Weights of a small transformer language model.
Architecture: LayerNorm before each block, rotary positions, no biases in attention or MLP, tied embeddings.
Training: a variant of Muon for these matrices, 13785 steps.
Each number is 128 + 24 x the weight over its row's rms, rounded and kept within 0 to 255. Layers, rows and columns count from 0. Numbers have three digits each. The size before them is the row's rms in percent of the matrix's.

# o: layer 3 attention output (transposed), 512x512, rms 0.0643, rows 82-92, columns 384-511
# v: layer 3 attention value, 512x512, rms 0.0958, rows 83-92, columns 384-511
o82 093:129136124112151152090147108148145108113127113074120116093119138121100154092193144161142115125135125156154120123136155132122141125133073164098153132125139076139095154129113129077120129144072178128107136133131096137102160100109149179126128119125124125099163101170150112084102132100090128115121148144119117150140123105113067092136122125122169081140122120158159142144117116109130109109123
v83 098:117104123132160092112136151105118160117138136180122118089110148106136082141126097155116128156125116133119118091141148127177101120161147126160103145119120105132107142180112119104136142142151091143105158080121138161087161138142138164102132116182155162127124062110160123168107114145132119133142154116091108156119144097111107126098070135103138140115129099179122108103123118099144099171138
o83 098:123086091111120133140142097134119142112112084155112132148130141116136116094122121116143161172139135151106071162123141109129118115136101105144141139109132131151143111103120148094137113141144162125089100137135116119121088137115140099107122106196156141124106146147139107137134176115161121125104088126128122152130117141136126102167133142134125128135153103132141138157132115146144107128143
v84 094:087100102111099130131130104119152139105096139094157126145092104132157155138113136117111121115106134115123109133138190108125174074129132134175152091122151111131115121140103089123131150100135117126107094107123114151138186109118128112120107119171142120137147154114111134113134133152113114152143145100094140150135149139194157154097122125147112100164115155111083142197103134116167170107161
o84 094:122115147133099134154123148166100092112125142144165112117055069150134133107058095134146157106126124128089147115131088121081150104122088161118091091121128107116104176142105172124148105126103135101125096127095098163140119110103148143119146131117079112121153124120140128101099151093154167083133125098147110132130121114099138123121168124170159134141131143131117159179153160151133101094118
v85 109:102115094112115109122106160157161116139155111134165091162145142129107159143153135149165146111126114108113086132141139088103111123125144085124142136173088130111109114108109129146123140123179146114136134128119118166129091111144140182136127141140157169105111164087124140134099113111141140080135153100128156156149094149161130108156142135144161112149153120129147112125164136113163119138116
o85 101:103153159135150152119161101144114131134133141161107139181096176143090130116141123119155136163112145143093065159151122098107171121155142071149175102114141125134080102143127092098162144153156114157082103130140169138144105078101128142108097115136147135124138112146116166150121114124125138096140093090084137157116130090141149173109128125111132082168097154126095123129163150178124109116100
v86 095:115145135163116139130133123109078135147095165136115141141129111140144136159137137135133153118160125110110137145113092106134072149146098117112115111106164154123138157101129148098103165117074175171130126119137105115124096105081110123099132133156071152137116151130082154122144110147103136171126135140136116142119134156110097107144158094097113124122131115119125112149122116144117159081140
o86 095:156128147128142122107083146087112109155116084173121154097134159219126109113147146114146149098129171169102167103150162102121165118147077128126099116116130120069101133125120081128150109110120106114126178104103152127121125201128156111132137144078103084142127133123103129121144120125130136121089140143118144163129110132119089099118120133128152128150151083121114176133114110101136139118111
v87 091:128152122100131150143132146121122119095088115118123132152119113115130141118096093111088183086108168129145114123109131116124159151093109095102124116117129077135084142118180144167114136147146098130124123125095140155158103136113163116130091125132128119099096115143095089113137151091131133101127119142114154128136135113117135102161125139143081125126150101153094079156124083143094135103149
o87 089:142116115150145125156112153124094109191189175137207136127094140117105125100132154135121112116149112136120133097128125160132130168137137107157096145175114126132124086103082123101155097110107148157124123102158172140121125094109118131113121098133096084158164111114074182125111112125122137100141082122139126116144144183168092134115098140134156156113138103098123113167119103082119114082109
v88 101:153092132146163091132113160108122132153162155122101146141130148171142061101124129100116178128085130140132129164095144134117108173130137135126126125125141101090101120094162127114155096135137121106172142093113131112109141168137130124128133106107127131131084166134149107096130179114090129145138126129138138132140090153088087111128110139142107109134162135144117130106116113109107116118131
o88 099:139141123112094174114097117129160122143129104108108141118126112129101116091096141160143118181134152177149094101093158145141139114128143128105125111131143154096125114096142116138167164142130121121141168137148107159128130104128151118133121144103141104132127157133153130165163117181141128102105109117161126147110128158127097120138103107125104124128108121068115147151129123140124096112149
v89 099:165116130131109090162138117116117126126151143127145152133131111112107141107153121123106130174160116164142173163161116133134140106080183130144122143135074147163132127104136129140158102082137146131060110120111109131160122117116115063150135120134113088096123138085119105164176111119100145141139118129102138144170101158142105116138123088074082156155137095140089158117134169109131146136129
o89 100:122167132108139153100152195139077134103118121104155119116107155123156126120117144140068130123128148166156114106171191111111149097128142095123126124128117128137116142129099105106123086099153086105143143150144142111193121084136138111108129078161125124139143144181079137067167075106145173093161101130124163118123153101097172132100174132121118153090161128156114132083111124130111123155163
v90 099:127112130136155110122123115110108126176144092126135111129119068122090110137128146121149137149133139106138127150133107124156130182138123104128127120120131082162172120122142099138147146126163151137142123124108164097143138101159119150143140146157126166164117096079140128154108118119146100143119101127097157115164153134108127146125123172113158184158097105144119124142121129159091104153132
o90 098:114129118152171115128094150137109133140106107101108148141149148117121119143099132129123123136120162082121134165071102122138161131106139089135158086100142102139147106126120161111168103131104103146129144168114108125145115126142143107113121131133115100131163153146195118115125116116121101125173113102142132143080132142129138120109094150143072115151165139112110134120147114090131091171151
v91 090:129112131128118145153108150089150094121170094118143092105139156137140142136126122109095163156105138141167142104154086078120110138099113122117112150144121104170159126109158111132103114177123142112133112095147146132143104124141112124083130181119146123117137129115125100146110172120143125135140119118133093146098085138113132125170146106107165089155104106120115124128112100110120143123173
o91 092:168074153140127146120113142109090161141093129124144122147129128132103141093148134099144104094127128124125117122150119156113081121114130177088098133089138103140131100107145156148140135134151133132148118130111098075120185165162132115140139082120126114126127157131047154135159124182135121132140118171151137113146170123124105152113122142137087124128089133110133140149136171130098132121106
v92 096:147122170102165127147113124127188135106135114171120144121114110130101158132123119110118112123114156165153142112095150070145183115123151173117134121091149099117161105161085167097118119088142127106167095156110125145124119103136125131141142157119149152111065116143153137087109112131119148151138126129107081148167125142109126129097126114105123136146143141150085169073127160123154109129116
o92 094:149150163094102123097151100115118146132118136163141134124173126146112108120132111120138106138173074130165101108103105138145127097124110146163151150100153117131104166146187164151133130113121144111121109082083126133118121130090158149107105118109109142126106109112121154130135075134077134117150092124112096123141113116106130127148105108151170124142127171128133140119141100160128120146165